config.yaml
num_attention_heads: 9
num_key_value_heads: 9
intermediate_size: 2304
hidden_act: "gelu"
norm: "layernorm"
qk_norm: false
init_std_up: 0.0188
init_std_down: 0.004
beta1: 0.95
beta2: 0.99
weight_decay: 0.23
final_lr_fraction: 0.0
Each number is 50 + 10 x the weight over its row's rms, rounded and kept within 0 to 99. Layers, rows and columns count from 0. The size before them is the row's rms in percent of the matrix's.

# up: layer 8 MLP up, 2304x576, rms 0.073, rows 1250-1296, columns 288-359
# down: layer 8 MLP down (transposed), 2304x576, rms 0.0722, rows 1250-1296, columns 288-359
up1250 097:45 44 48 68 56 50 41 65 44 42 47 23 43 46 65 53 52 33 39 42 26 49 40 39 31 70 44 52 32 62 54 53 58 42 46 29 69 26 18 54 71 50 55 46 62 56 51 52 43 72 59 48 58 55 56 54 53 47 50 37 50 58 46 44 44 27 28 43 63 49 43 57
down1250 108:52 57 45 52 58 49 39 52 31 50 58 52 52 43 49 27 49 49 30 41 39 58 51 47 54 52 58 55 53 50 50 56 55 55 60 44 58 54 52 56 52 43 50 45 44 46 48 51 48 46 53 72 63 53 66 25 46 41 62 58 48 47 44 62 43 52 57 49 57 54 42 32
up1251 100:54 47 35 34 40 50 62 47 61 42 41 45 51 54 44 43 49 41 49 50 50 52 39 51 52 59 43 28 35 56 37 56 36 35 69 62 52 49 40 47 44 45 43 62 27 48 47 62 62 50 44 37 35 61 51 61 29 41 30 53 63 51 65 63 50 54 65 51 39 49 31 47
down1251 100:52 43 41 43 45 48 51 41 58 56 49 49 31 45 40 59 60 51 45 40 49 48 52 60 53 69 40 43 51 55 67 52 62 47 57 51 31 61 43 51 59 50 51 56 56 54 70 57 29 52 55 67 57 36 54 37 46 49 49 52 50 52 39 63 58 56 42 42 30 52 44 65
up1252 102:45 46 56 37 61 53 43 54 65 65 60 60 51 50 45 53 49 51 45 32 25 65 49 44 41 40 45 39 43 44 48 68 43 49 46 43 53 55 58 49 50 51 47 52 58 48 47 42 56 43 51 63 34 56 38 44 42 44 50 50 62 42 29 48 48 67 42 45 59 36 53 45
down1252 100:47 48 46 49 49 66 46 78 32 39 64 53 36 47 62 55 60 61 63 29 52 59 51 60 44 51 55 40 42 51 38 73 39 57 59 55 47 63 74 60 55 44 54 49 40 64 40 54 52 51 51 43 48 47 56 74 66 61 40 51 60 58 46 58 58 52 56 59 37 56 53 54
up1253 098:50 54 49 65 55 47 50 57 45 44 49 57 41 45 42 64 38 43 41 31 52 51 44 44 53 60 54 54 48 59 63 41 56 39 46 50 53 33 50 32 56 56 53 54 33 50 49 32 57 45 60 35 67 42 40 55 36 54 59 52 42 53 53 36 43 44 47 52 34 48 62 63
down1253 101:40 78 45 53 69 39 57 60 51 43 38 65 36 60 51 47 51 48 36 48 41 36 44 60 63 36 47 63 20 35 49 60 55 43 49 50 57 46 49 48 51 43 51 48 67 43 39 44 61 44 46 41 48 41 55 55 53 53 42 65 40 33 68 56 42 66 44 53 51 53 27 42
up1254 099:53 31 38 59 47 55 33 69 48 67 60 57 59 59 68 56 56 53 41 64 47 39 57 45 22 49 44 59 67 40 50 75 54 65 42 42 37 60 55 54 48 55 72 63 43 56 52 68 40 42 56 50 44 55 50 46 62 35 47 46 40 48 39 59 54 40 53 41 39 34 39 57
down1254 096:50 48 47 61 63 68 32 54 51 50 25 44 37 61 62 51 62 51 50 45 65 53 37 52 53 64 48 65 66 67 53 46 54 44 45 48 58 46 51 45 67 49 54 60 50 62 45 47 32 42 65 56 37 63 51 53 54 55 61 48 45 53 67 53 57 55 49 44 42 56 41 33
up1255 097:50 66 58 29 47 43 53 46 38 54 26 68 34 69 42 32 57 58 57 55 48 56 43 47 68 41 50 46 50 51 79 59 65 50 53 27 52 56 54 50 66 43 56 55 35 45 51 55 40 40 35 39 55 51 58 44 61 48 45 54 53 36 57 59 34 67 53 64 36 53 48 62
down1255 096:40 41 60 73 68 27 38 42 48 40 75 44 53 45 54 43 63 43 52 47 59 60 69 47 31 51 31 58 47 41 65 32 46 77 61 51 45 41 54 56 38 49 47 54 66 40 36 57 54 46 46 65 55 56 55 44 46 65 51 42 55 42 31 36 66 50 39 50 46 41 61 38
up1256 098:46 52 31 45 63 50 45 53 60 65 57 59 42 54 56 50 65 48 44 31 49 45 60 19 61 58 39 56 43 45 55 53 35 42 54 72 68 61 58 56 49 36 36 51 49 53 42 48 59 43 41 42 66 49 49 32 34 63 25 32 56 66 69 68 49 71 41 62 52 47 36 65
down1256 102:47 48 53 50 47 49 54 48 36 40 63 50 48 30 44 54 41 43 48 42 44 37 72 57 48 53 53 42 42 51 56 60 60 35 57 54 34 58 80 60 66 39 51 54 44 51 53 57 60 56 52 36 30 47 64 44 41 51 56 51 47 59 33 43 49 49 47 61 52 55 68 51
up1257 092:54 60 64 45 51 48 46 46 47 55 29 51 55 45 57 46 55 58 48 50 59 54 57 56 41 54 51 40 61 54 57 38 55 47 49 65 70 61 58 32 44 58 41 63 27 50 58 59 47 59 54 41 57 56 59 59 58 46 31 51 21 44 53 49 54 59 54 82 48 50 53 66
down1257 092:40 59 47 43 44 59 54 61 44 46 46 62 64 67 54 47 48 44 54 57 48 44 51 30 52 28 52 50 45 44 60 72 66 54 49 50 41 49 31 52 58 40 37 52 59 56 43 37 48 48 53 45 53 53 54 45 44 39 64 67 55 43 57 65 53 41 62 54 48 40 43 45
up1258 097:44 46 47 56 65 52 50 57 54 65 40 35 48 56 60 44 63 36 54 66 52 62 74 51 55 48 39 55 40 37 54 42 65 54 70 38 66 53 61 38 37 33 52 66 47 53 48 62 46 50 38 35 45 44 56 60 49 46 48 57 35 47 57 40 40 40 61 51 57 65 45 59
down1258 102:49 50 53 31 65 56 54 47 47 52 41 19 39 40 50 58 42 52 36 41 57 76 56 55 49 32 50 55 47 45 50 37 50 50 52 40 46 32 61 64 46 63 36 63 54 55 53 52 27 35 45 32 65 47 61 51 52 46 51 47 49 60 37 44 45 45 55 47 46 51 54 73
up1259 096:59 51 45 47 54 58 42 55 42 65 51 52 33 53 52 49 57 38 38 67 38 62 56 55 57 40 53 39 50 51 44 53 47 38 42 64 41 17 32 47 48 56 56 50 28 55 67 77 54 45 63 50 65 45 49 37 45 45 60 57 49 55 51 48 60 53 48 32 56 41 45 29
down1259 096:51 47 59 46 65 42 33 66 45 49 37 49 63 46 51 48 60 65 38 35 43 43 55 57 65 56 50 40 50 63 47 58 37 57 30 38 58 44 50 59 53 58 39 38 57 46 38 52 48 54 64 47 40 62 51 71 59 52 40 51 60 56 60 55 47 58 48 49 51 77 61 51
up1260 103:60 35 51 51 59 58 51 37 47 47 51 50 47 40 70 45 61 43 43 64 50 72 59 54 54 54 45 48 44 56 48 51 51 65 49 58 62 51 49 61 61 51 62 31 38 61 54 51 58 34 46 64 66 40 44 66 50 42 40 42 52 45 65 43 39 50 36 59 40 50 56 69
down1260 104:44 52 43 50 50 62 39 67 48 47 68 62 50 54 61 58 56 34 52 43 53 55 61 42 49 48 52 68 55 59 38 62 51 58 51 54 52 57 40 58 52 69 55 53 43 55 44 51 32 60 34 62 43 11 50 59 47 56 60 50 51 50 49 38 72 54 55 46 29 35 40 53
up1261 102:40 60 38 52 49 55 46 40 58 28 51 47 65 51 41 56 45 38 42 56 28 52 62 53 56 34 49 40 46 56 56 55 57 42 48 26 54 55 54 43 60 45 40 39 44 45 45 41 43 49 62 56 57 49 33 51 51 47 47 44 50 46 46 53 62 72 51 34 73 42 55 63
down1261 101:64 45 48 49 65 54 42 46 57 48 54 49 41 62 43 33 42 61 48 52 51 30 51 57 43 56 57 41 60 52 53 52 40 63 40 46 37 59 55 45 44 38 48 43 66 61 48 66 58 57 43 43 46 60 48 49 54 65 45 48 54 61 64 59 49 43 65 47 60 63 47 56
up1262 095:28 73 52 56 53 25 46 53 36 51 36 77 50 37 49 45 66 57 41 44 45 52 47 70 68 63 51 52 47 46 40 70 52 49 29 50 39 54 47 46 59 52 47 37 68 41 44 54 44 61 58 64 51 63 53 58 82 48 71 31 49 51 52 49 42 47 53 40 43 34 57 67
down1262 095:64 42 30 81 64 64 41 54 44 59 48 44 51 66 49 59 52 33 52 47 58 28 48 46 46 54 50 43 64 51 54 66 52 53 66 68 51 45 43 44 53 55 47 58 38 41 57 61 49 53 65 38 51 57 47 50 45 71 61 41 49 49 39 55 52 50 52 38 70 28 41 46
up1263 095:60 50 57 51 49 54 29 58 44 53 46 59 64 19 69 51 46 41 43 51 51 48 22 41 38 46 58 58 59 55 58 54 44 63 62 53 47 58 46 48 56 49 58 41 56 51 57 60 39 26 45 62 47 47 49 51 75 41 41 48 47 46 56 49 55 51 63 31 48 30 55 38
down1263 095:55 64 49 56 49 42 53 46 51 55 41 56 47 62 55 39 48 45 54 47 37 64 65 63 57 42 54 45 56 27 56 40 47 52 51 60 37 57 48 37 44 52 56 47 46 67 74 36 62 50 60 45 53 46 53 60 43 31 44 47 25 48 37 59 41 56 57 35 44 37 33 48
up1264 094:51 46 52 40 28 41 45 60 64 58 49 60 46 44 36 54 55 51 50 43 41 48 43 42 50 54 35 78 53 40 53 34 48 53 37 53 58 51 40 41 61 41 50 47 53 36 73 27 47 42 49 69 65 62 48 57 48 44 54 48 52 59 57 51 35 55 55 67 41 50 70 61
down1264 097:37 57 48 56 37 44 31 57 53 76 58 30 65 45 48 49 54 49 56 50 56 58 45 52 61 51 60 58 49 59 43 58 57 51 40 39 66 43 56 44 50 57 34 60 62 66 56 52 39 68 42 51 50 41 45 38 51 44 75 61 43 62 63 64 46 44 55 42 50 65 41 71
up1265 108:52 52 37 54 24 39 55 38 39 44 54 43 52 54 51 62 57 33 78 46 51 51 49 52 45 41 50 45 52 48 41 58 35 51 45 58 72 51 65 45 42 33 62 58 41 57 46 38 47 46 73 64 48 48 53 37 45 39 37 54 43 41 57 41 50 38 43 40 58 46 48 53
down1265 107:40 51 61 43 55 51 41 51 48 45 56 51 54 44 39 52 38 50 44 39 42 56 41 52 45 37 57 31 59 44 43 45 57 47 53 58 51 55 61 47 36 41 61 48 60 46 53 60 49 40 57 70 35 57 60 60 54 61 32 52 57 40 55 63 43 57 52 30 46 41 60 55
up1266 092:71 51 44 51 86 51 63 43 64 64 44 46 40 46 45 51 62 47 29 56 43 31 66 53 55 43 53 42 56 42 59 47 54 37 49 55 48 54 43 48 78 39 25 50 37 49 40 43 56 47 44 53 59 40 35 52 68 51 44 37 47 47 62 44 45 41 57 61 41 63 51 56
down1266 095:49 42 49 55 43 40 54 56 44 43 65 59 60 50 52 50 48 51 43 44 57 40 49 54 58 41 32 52 30 63 49 40 69 51 48 47 36 44 65 63 67 56 69 43 53 61 43 40 60 45 75 67 59 48 52 50 37 58 51 56 80 57 55 28 58 55 57 65 56 43 64 61
up1267 105:34 40 71 51 32 42 58 53 63 40 58 48 59 51 56 38 43 54 43 45 48 48 34 48 49 50 36 48 43 45 40 50 59 44 72 66 37 58 38 45 48 65 38 44 64 57 60 56 57 37 51 59 40 36 60 54 49 37 51 53 34 53 52 47 56 43 46 38 53 46 54 30
down1267 097:55 52 49 35 68 43 67 51 55 46 34 40 53 69 40 44 33 46 53 43 47 53 34 44 58 37 57 53 24 46 50 58 46 49 69 57 51 32 44 68 66 62 63 50 56 47 33 54 40 36 71 61 73 51 36 64 62 55 40 49 40 67 57 49 43 60 61 51 54 41 51 55
up1268 098:36 45 40 43 66 48 49 40 56 51 33 78 51 67 41 56 65 49 51 43 67 60 30 52 36 58 49 43 53 40 35 77 43 52 46 46 65 33 54 49 61 41 58 61 61 63 28 34 58 41 42 46 57 56 48 61 58 68 42 54 55 70 42 51 28 47 28 66 64 64 35 55
down1268 095:53 64 49 69 68 53 53 31 31 52 54 57 46 63 33 52 51 39 55 45 54 43 51 53 81 22 48 53 34 48 58 68 58 38 60 60 55 54 50 56 46 62 49 50 61 76 55 53 60 52 70 41 44 50 35 48 52 52 53 50 62 54 52 39 77 39 46 57 34 44 65 54
up1269 095:41 59 48 60 47 54 58 52 51 59 57 39 45 51 54 43 39 40 34 51 55 44 48 44 53 44 45 58 65 69 49 43 41 40 53 64 57 67 33 51 64 48 35 51 50 52 68 52 56 66 47 36 40 30 57 36 41 61 38 31 45 37 58 64 50 56 57 38 57 48 67 79
down1269 100:55 62 53 58 43 60 58 31 66 32 51 64 65 54 62 44 47 76 46 58 50 58 68 45 60 50 57 47 51 50 44 53 51 39 55 43 47 60 58 44 69 39 52 48 46 68 55 51 56 55 66 54 53 42 63 54 59 28 56 47 57 52 33 41 59 43 42 63 47 33 48 51
up1270 093:49 44 54 54 47 43 33 54 37 61 45 51 35 39 57 45 63 49 43 45 61 49 39 66 37 56 45 66 55 53 52 47 53 46 55 37 50 43 27 47 45 58 36 60 52 42 44 44 39 50 62 45 53 62 73 39 52 50 36 28 46 59 50 49 43 53 56 45 52 58 51 45
down1270 103:44 47 58 40 47 42 54 48 52 25 55 51 59 36 36 54 53 68 54 58 52 39 47 42 60 62 54 32 45 54 54 50 43 50 62 40 54 44 44 57 36 40 50 38 24 47 60 50 49 54 56 42 34 50 34 54 59 41 47 57 55 45 45 48 41 47 44 58 31 45 64 49
up1271 094:44 46 43 79 43 56 53 42 45 52 42 47 44 51 66 26 63 52 67 38 48 87 46 54 26 59 58 63 35 57 40 58 45 30 49 42 53 44 45 50 74 45 58 49 57 33 60 37 58 43 53 44 55 49 49 53 55 61 43 40 57 44 69 50 54 38 33 33 36 46 55 51
down1271 102:50 40 44 47 66 46 40 63 39 52 36 39 52 55 66 52 52 51 47 50 46 56 64 54 44 41 59 59 43 60 56 75 61 61 53 58 51 50 57 55 46 47 74 60 39 67 39 53 49 70 57 33 51 65 38 54 67 57 33 51 48 53 45 44 55 41 53 52 59 56 32 52
up1272 099:63 81 52 64 53 64 60 46 64 43 41 55 71 43 40 37 50 48 60 53 48 55 73 42 55 68 62 63 33 30 47 49 46 53 30 21 55 56 62 33 44 22 68 61 34 55 37 31 52 64 50 48 67 42 39 52 51 64 44 71 58 52 28 56 52 53 32 48 56 44 50 60
down1272 098:64 45 52 67 52 48 63 76 33 36 53 57 52 47 56 44 53 59 42 69 61 72 53 50 40 57 67 48 46 51 51 46 67 47 53 48 56 45 38 50 68 56 57 44 42 48 33 48 33 53 49 61 44 64 48 45 47 48 44 53 38 50 60 32 47 50 30 56 55 54 51 50
up1273 105:48 60 31 47 47 42 62 48 48 57 78 52 39 34 33 49 47 33 50 35 62 58 41 47 52 56 50 44 50 54 36 64 56 44 48 70 48 48 45 46 75 57 54 49 53 59 69 42 59 53 39 37 58 40 33 32 38 58 25 39 48 44 55 55 36 49 57 54 39 54 50 44
down1273 114:51 65 28 50 58 43 58 58 46 66 69 40 46 56 44 42 56 47 63 47 58 41 51 45 66 64 51 58 66 56 36 77 39 45 49 59 58 53 55 45 69 47 68 60 70 42 61 63 58 61 67 63 48 56 57 50 39 55 53 56 63 58 57 56 54 51 54 53 46 43 47 40
up1274 099:46 81 52 57 51 54 60 72 39 44 56 38 58 57 55 61 31 54 39 48 52 29 63 50 34 52 58 42 46 54 59 44 47 56 38 48 51 60 43 60 31 45 42 64 34 50 47 46 35 70 44 53 65 56 56 60 47 49 60 51 56 52 53 62 60 57 49 53 48 49 55 49
down1274 101:41 60 46 59 54 54 53 49 37 31 61 50 60 53 55 66 37 66 52 51 45 59 32 43 58 50 54 40 36 53 42 50 52 53 53 56 56 45 55 30 51 41 62 47 56 47 34 54 66 31 53 36 51 43 45 55 61 66 49 46 54 47 44 65 58 45 34 37 32 47 64 54
up1275 096:58 70 50 40 48 52 39 43 38 79 49 61 52 60 58 50 34 53 49 60 46 51 52 56 61 53 56 50 39 65 60 52 59 57 49 72 46 67 47 30 39 51 44 42 57 51 37 45 43 58 43 45 42 55 64 37 53 42 56 54 60 60 67 50 58 47 46 36 37 39 31 55
down1275 097:50 41 54 46 49 60 60 50 47 49 63 47 73 56 64 64 45 35 58 35 57 47 46 58 40 56 50 73 47 50 36 52 47 74 42 53 55 51 48 53 67 42 68 53 31 64 48 57 42 53 58 46 67 69 48 48 60 36 49 58 43 46 66 56 46 84 33 55 46 32 71 64
up1276 094:44 56 61 40 71 49 63 52 51 43 52 42 55 38 48 40 52 56 51 41 41 58 40 29 51 38 51 41 45 35 63 43 46 45 54 59 51 42 26 66 55 39 53 64 54 38 44 54 56 57 56 53 47 50 43 45 70 62 49 53 40 63 68 61 59 59 52 61 60 48 51 53
down1276 086:63 59 40 61 59 60 44 62 35 35 56 58 60 54 65 74 43 52 43 69 67 60 39 65 47 48 58 34 49 54 58 44 54 41 57 60 38 60 36 83 25 53 56 51 54 41 48 57 45 59 54 63 60 51 57 58 42 52 39 58 48 45 51 45 55 44 61 52 48 54 46 50
up1277 095:57 48 51 73 47 56 58 65 35 49 46 35 45 57 45 50 58 49 46 57 40 39 47 45 49 55 46 51 30 51 62 19 66 48 46 49 49 42 41 40 51 63 71 45 56 56 45 38 46 42 43 60 56 49 51 57 51 63 38 44 58 50 39 51 56 55 46 43 39 56 33 42
down1277 091:62 48 49 49 59 69 62 69 58 46 57 45 57 52 48 49 48 56 69 78 56 60 42 39 52 49 50 33 58 52 49 48 55 62 53 59 58 50 55 45 36 37 50 37 68 67 47 52 64 52 59 46 70 46 42 47 51 36 64 59 49 69 30 29 46 49 53 58 45 48 48 68
up1278 091:37 48 39 56 51 43 60 59 62 72 37 43 62 63 49 40 56 49 49 35 58 71 45 38 58 46 64 65 49 44 44 55 53 42 29 36 50 47 61 58 65 46 51 53 50 58 60 55 58 49 61 55 35 47 38 53 50 54 45 45 51 57 57 54 43 50 15 43 36 39 45 66
down1278 095:51 47 54 68 50 39 62 44 50 54 55 61 41 46 48 53 79 63 51 50 48 53 45 64 55 38 61 57 63 53 64 43 59 59 42 45 50 56 70 55 72 60 37 33 55 69 55 57 52 58 51 50 42 36 47 64 41 34 53 38 42 48 42 59 55 33 64 37 54 41 50 58
up1279 103:47 51 58 46 57 64 54 27 55 74 60 35 57 50 53 57 64 42 37 39 36 49 46 44 43 47 51 53 55 49 56 50 22 55 49 46 44 47 60 37 54 57 70 30 43 57 41 50 44 46 45 53 62 62 43 56 61 36 56 52 49 56 64 39 39 47 43 45 59 64 51 53
down1279 110:63 56 48 55 47 52 58 53 48 68 47 57 52 61 46 56 50 52 53 63 41 34 43 56 48 52 56 55 56 57 52 44 50 51 44 51 55 64 26 68 59 39 52 64 60 28 50 62 51 56 60 47 48 55 67 45 36 26 57 51 62 50 42 72 64 79 53 54 58 41 60 61
up1280 099:47 42 51 63 45 60 56 32 64 49 56 51 59 57 62 37 43 51 57 62 32 67 49 57 40 61 50 49 61 47 54 47 50 55 51 51 43 43 63 31 54 59 36 50 59 43 54 61 47 53 64 62 54 61 55 49 40 49 58 62 44 46 46 65 60 35 52 52 64 36 57 66
down1280 101:54 59 42 71 40 66 36 60 44 36 36 37 47 45 48 74 73 39 45 57 67 42 55 56 45 76 49 53 47 41 58 58 42 52 58 54 51 31 53 53 60 45 54 54 58 56 48 50 38 45 43 25 57 51 34 77 52 63 53 44 54 47 59 44 66 59 48 68 53 48 48 61
up1281 103:51 52 58 39 40 38 51 53 44 63 52 47 43 51 50 39 52 68 42 52 24 43 43 50 48 41 48 40 46 53 57 41 56 62 56 48 59 32 43 37 61 46 42 54 49 68 41 53 23 35 40 47 43 58 47 48 41 54 66 49 59 60 50 48 61 46 51 47 46 39 56 70
down1281 118:35 69 51 52 60 44 37 56 53 52 30 39 34 61 57 45 44 66 56 70 44 53 48 69 69 52 63 59 68 54 43 49 46 33 59 38 50 39 59 49 54 42 42 48 55 49 48 52 45 56 48 64 56 46 65 47 57 59 41 53 48 47 56 52 46 64 69 54 52 36 40 45
up1282 103:51 36 49 55 60 62 49 40 53 51 59 50 55 49 72 31 45 44 63 53 42 36 42 42 63 57 60 38 57 32 40 45 38 42 44 52 28 62 47 33 50 55 53 56 49 50 60 69 54 52 47 52 26 61 41 64 55 50 58 43 68 50 46 47 17 37 47 51 47 45 50 49
down1282 109:51 23 30 59 53 53 47 54 41 55 47 54 48 55 58 37 45 47 43 51 47 61 63 53 48 24 61 60 57 51 51 59 44 44 42 50 33 60 49 44 50 54 48 56 58 60 37 57 63 52 56 46 28 58 55 71 55 43 62 54 54 44 42 47 56 47 59 57 45 66 47 44
up1283 094:44 61 59 54 35 40 35 47 42 33 56 50 42 64 54 54 53 73 39 48 56 57 46 69 47 40 61 49 53 46 52 41 48 57 48 39 62 59 56 29 51 49 38 57 58 35 33 51 56 68 60 49 45 38 43 33 56 41 42 46 51 52 57 30 47 48 67 44 76 53 62 52
down1283 097:57 49 50 49 55 48 53 47 57 53 43 55 54 57 55 66 54 40 52 47 48 52 46 51 33 67 57 58 49 38 47 62 53 41 43 47 54 64 45 59 49 32 57 61 52 62 50 54 44 49 43 26 49 45 62 45 58 40 57 53 65 57 54 45 44 51 43 46 34 51 56 49
up1284 104:50 64 32 60 40 48 62 54 58 49 54 48 54 61 60 60 26 48 53 45 51 54 52 37 68 46 65 55 46 53 51 47 61 54 51 47 48 46 62 45 47 57 47 57 41 62 51 27 53 48 32 41 50 63 37 29 44 59 61 63 43 50 50 48 52 56 30 52 53 47 45 63
down1284 105:64 53 60 54 63 43 51 57 70 55 83 58 58 54 54 56 50 40 48 55 57 45 48 47 55 55 46 57 61 55 50 37 53 57 37 49 37 52 46 58 53 55 72 50 54 64 51 62 51 53 54 57 61 60 42 55 33 64 71 55 44 63 53 61 50 68 60 47 46 49 36 56
up1285 097:37 63 36 51 47 37 45 54 47 46 63 57 37 42 54 58 82 63 41 46 49 47 43 34 55 51 40 49 24 49 49 53 54 55 38 61 38 51 57 44 49 57 66 31 39 44 33 53 51 46 42 28 55 53 49 67 38 61 55 51 43 62 69 26 31 40 61 53 37 54 55 46
down1285 094:62 49 39 48 50 65 47 58 67 44 35 51 60 48 56 69 42 56 57 77 52 55 68 55 53 51 69 52 66 39 61 44 59 43 51 50 42 37 29 42 53 54 41 52 67 66 53 44 64 47 46 44 51 52 40 50 69 49 52 40 72 43 48 48 57 36 53 47 52 47 60 48
up1286 097:57 40 48 49 43 48 49 54 53 58 43 49 43 44 59 62 61 68 46 48 47 43 53 51 47 44 55 46 51 32 64 41 49 56 66 49 52 52 42 64 49 48 48 48 57 50 49 31 46 51 49 28 45 28 43 66 57 52 50 66 59 54 43 61 66 48 59 55 50 57 36 45
down1286 098:61 55 47 34 56 59 49 46 34 48 48 47 48 56 50 49 48 50 60 51 59 68 46 57 44 38 50 26 57 57 48 58 34 66 55 33 60 54 54 37 61 74 50 47 37 75 45 38 49 43 31 61 44 59 54 60 59 41 49 19 53 52 51 60 46 52 50 52 53 38 49 62
up1287 096:52 62 46 56 46 29 52 38 47 48 54 51 50 47 45 44 41 56 53 53 44 47 58 40 49 56 64 33 47 47 37 61 51 63 30 30 63 32 56 43 57 44 62 65 56 63 42 52 36 62 57 78 41 50 49 44 23 39 55 41 48 60 32 30 40 55 49 42 45 61 35 45
down1287 096:44 23 66 53 52 55 52 67 25 51 63 50 43 64 59 52 56 62 57 44 55 70 50 54 45 61 49 61 33 56 47 63 60 41 50 56 52 46 53 40 41 62 69 53 53 37 52 75 62 68 59 48 43 58 36 54 45 24 56 59 49 49 46 45 63 56 54 59 37 49 72 57
up1288 090:47 44 58 70 42 40 57 45 56 50 40 44 64 34 46 59 49 53 39 34 52 51 54 54 50 51 46 53 63 47 55 48 46 46 56 50 49 42 47 56 68 45 46 57 42 57 68 58 56 58 54 63 38 48 47 31 39 47 42 41 30 42 67 41 46 51 45 71 62 77 43 58
down1288 090:78 31 57 46 41 52 50 49 40 46 72 54 41 63 31 67 45 58 78 51 48 51 51 57 37 59 48 66 41 42 51 50 35 51 25 46 70 49 54 42 46 50 42 53 61 57 63 52 58 52 73 45 51 71 62 51 58 56 66 36 41 52 43 58 63 62 60 51 51 39 65 47
up1289 095:60 46 44 59 48 50 51 51 46 59 54 48 52 37 41 37 36 60 50 56 46 66 58 46 51 55 45 58 45 38 50 40 65 40 60 64 65 46 56 63 41 34 54 62 62 35 54 55 47 53 34 50 53 52 56 36 64 49 63 63 48 55 56 38 48 62 49 55 48 41 41 58
down1289 095:56 64 53 66 28 39 60 56 48 56 41 75 48 53 49 51 56 48 71 68 44 45 38 50 51 49 47 49 58 43 49 52 70 52 58 50 63 54 40 60 48 50 63 62 52 47 50 67 58 62 50 30 34 40 43 39 65 41 49 46 59 37 71 64 72 37 42 44 55 57 47 57
up1290 095:51 54 54 53 51 62 43 62 55 61 35 59 53 47 61 61 45 60 51 52 42 45 52 63 61 46 46 61 49 55 50 43 60 56 47 24 50 50 61 45 34 40 44 52 60 52 47 47 43 44 65 56 49 42 53 49 29 62 42 55 63 51 62 54 48 64 55 28 58 47 56 44
down1290 101:64 49 44 48 63 54 46 40 47 57 46 43 40 44 48 36 45 47 47 47 61 59 42 42 35 40 57 62 63 57 58 54 49 35 56 59 48 57 63 52 66 57 60 53 72 29 58 54 48 60 44 50 35 33 45 52 51 31 69 64 54 59 74 55 57 61 54 49 38 41 53 56
up1291 098:59 50 54 31 46 43 41 59 62 60 45 37 46 53 61 60 39 56 51 61 38 62 37 58 41 54 53 56 46 50 49 45 31 42 55 47 51 40 38 38 50 41 51 54 64 25 47 43 46 61 61 34 44 42 48 51 18 40 33 58 38 46 38 44 39 38 38 38 36 44 57 66
down1291 105:51 48 58 41 55 59 51 51 45 61 56 50 69 55 31 54 42 51 65 68 64 45 58 53 51 54 51 44 45 46 71 73 34 54 39 43 44 62 60 50 46 56 52 60 42 42 52 57 32 47 39 55 35 52 48 45 56 56 58 58 47 55 39 63 85 59 54 37 65 59 52 60
up1292 094:34 50 46 63 43 70 52 41 59 45 26 37 72 50 44 51 57 57 50 30 38 39 44 58 58 40 62 33 60 20 62 44 51 60 36 69 58 47 57 60 37 56 28 44 45 59 55 65 35 49 41 51 63 49 53 37 56 41 57 57 22 45 48 50 56 61 65 46 56 63 37 63
down1292 091:45 54 73 60 52 46 58 53 60 48 46 59 73 40 47 49 42 62 58 55 44 50 57 45 59 63 47 69 53 49 52 46 56 50 63 60 34 52 44 53 55 41 62 64 45 58 31 56 68 63 52 57 60 45 61 52 33 44 37 40 40 29 37 59 60 69 39 60 54 55 24 47
up1293 096:47 59 53 54 51 49 57 50 52 46 40 45 49 40 46 53 39 30 58 37 46 60 60 61 73 52 31 41 36 48 46 62 40 50 45 48 56 58 64 47 50 42 51 52 42 44 36 40 62 39 45 71 38 63 53 45 67 51 43 56 33 52 47 32 58 35 53 45 49 41 32 49
down1293 103:63 51 52 42 74 61 40 37 17 45 42 46 51 67 72 35 57 63 58 75 51 34 68 59 54 46 81 50 53 74 47 57 64 60 47 52 55 52 46 53 63 56 49 67 52 60 33 44 48 56 52 74 47 50 45 45 51 56 46 54 52 42 47 49 48 51 42 35 54 32 49 52
up1294 107:45 71 50 51 60 44 58 58 58 41 54 39 51 57 47 54 47 59 52 42 63 42 63 56 56 56 38 46 57 43 36 45 56 56 52 54 55 59 37 46 58 50 60 42 59 59 45 47 54 41 45 40 63 49 43 45 57 37 72 57 57 47 29 32 40 39 34 41 41 51 39 37
down1294 116:57 58 52 56 64 55 62 69 51 48 45 62 43 47 47 59 54 58 38 66 28 67 41 56 51 43 48 49 42 64 52 62 38 61 71 62 60 48 53 63 53 42 60 41 61 43 50 39 61 57 64 60 42 57 42 53 45 57 44 40 58 44 50 52 44 37 55 65 59 48 50 41
up1295 106:47 51 54 61 64 69 29 48 55 43 50 47 48 37 71 48 44 44 36 50 31 56 45 44 46 68 60 32 61 56 41 47 71 51 46 54 38 39 50 43 50 54 68 50 56 60 62 64 47 52 40 41 60 52 32 53 29 39 43 54 58 42 54 41 50 58 57 24 50 32 62 45
down1295 114:51 49 45 49 46 25 56 54 35 48 52 36 60 45 48 54 33 53 41 53 45 65 42 54 72 34 56 46 52 53 56 62 56 59 54 31 55 52 47 39 43 57 54 61 64 55 50 66 60 46 46 56 47 76 54 43 45 32 36 55 43 46 53 49 48 46 55 54 57 44 68 35
up1296 100:47 66 52 57 40 71 45 53 66 51 50 54 52 39 51 47 49 44 63 54 60 58 35 49 36 54 43 40 49 30 48 39 37 46 36 26 48 32 46 56 45 57 46 52 61 50 51 59 50 39 58 62 61 57 45 43 51 62 50 42 36 57 67 56 44 35 45 37 56 57 62 27
down1296 109:55 61 33 40 60 61 32 61 50 47 50 38 56 50 44 61 44 62 36 77 35 47 59 71 45 45 53 48 51 60 42 66 39 46 49 55 41 25 75 46 59 71 42 57 73 49 51 62 47 38 52 59 58 23 51 50 49 54 65 30 56 54 60 42 58 35 67 45 53 37 48 53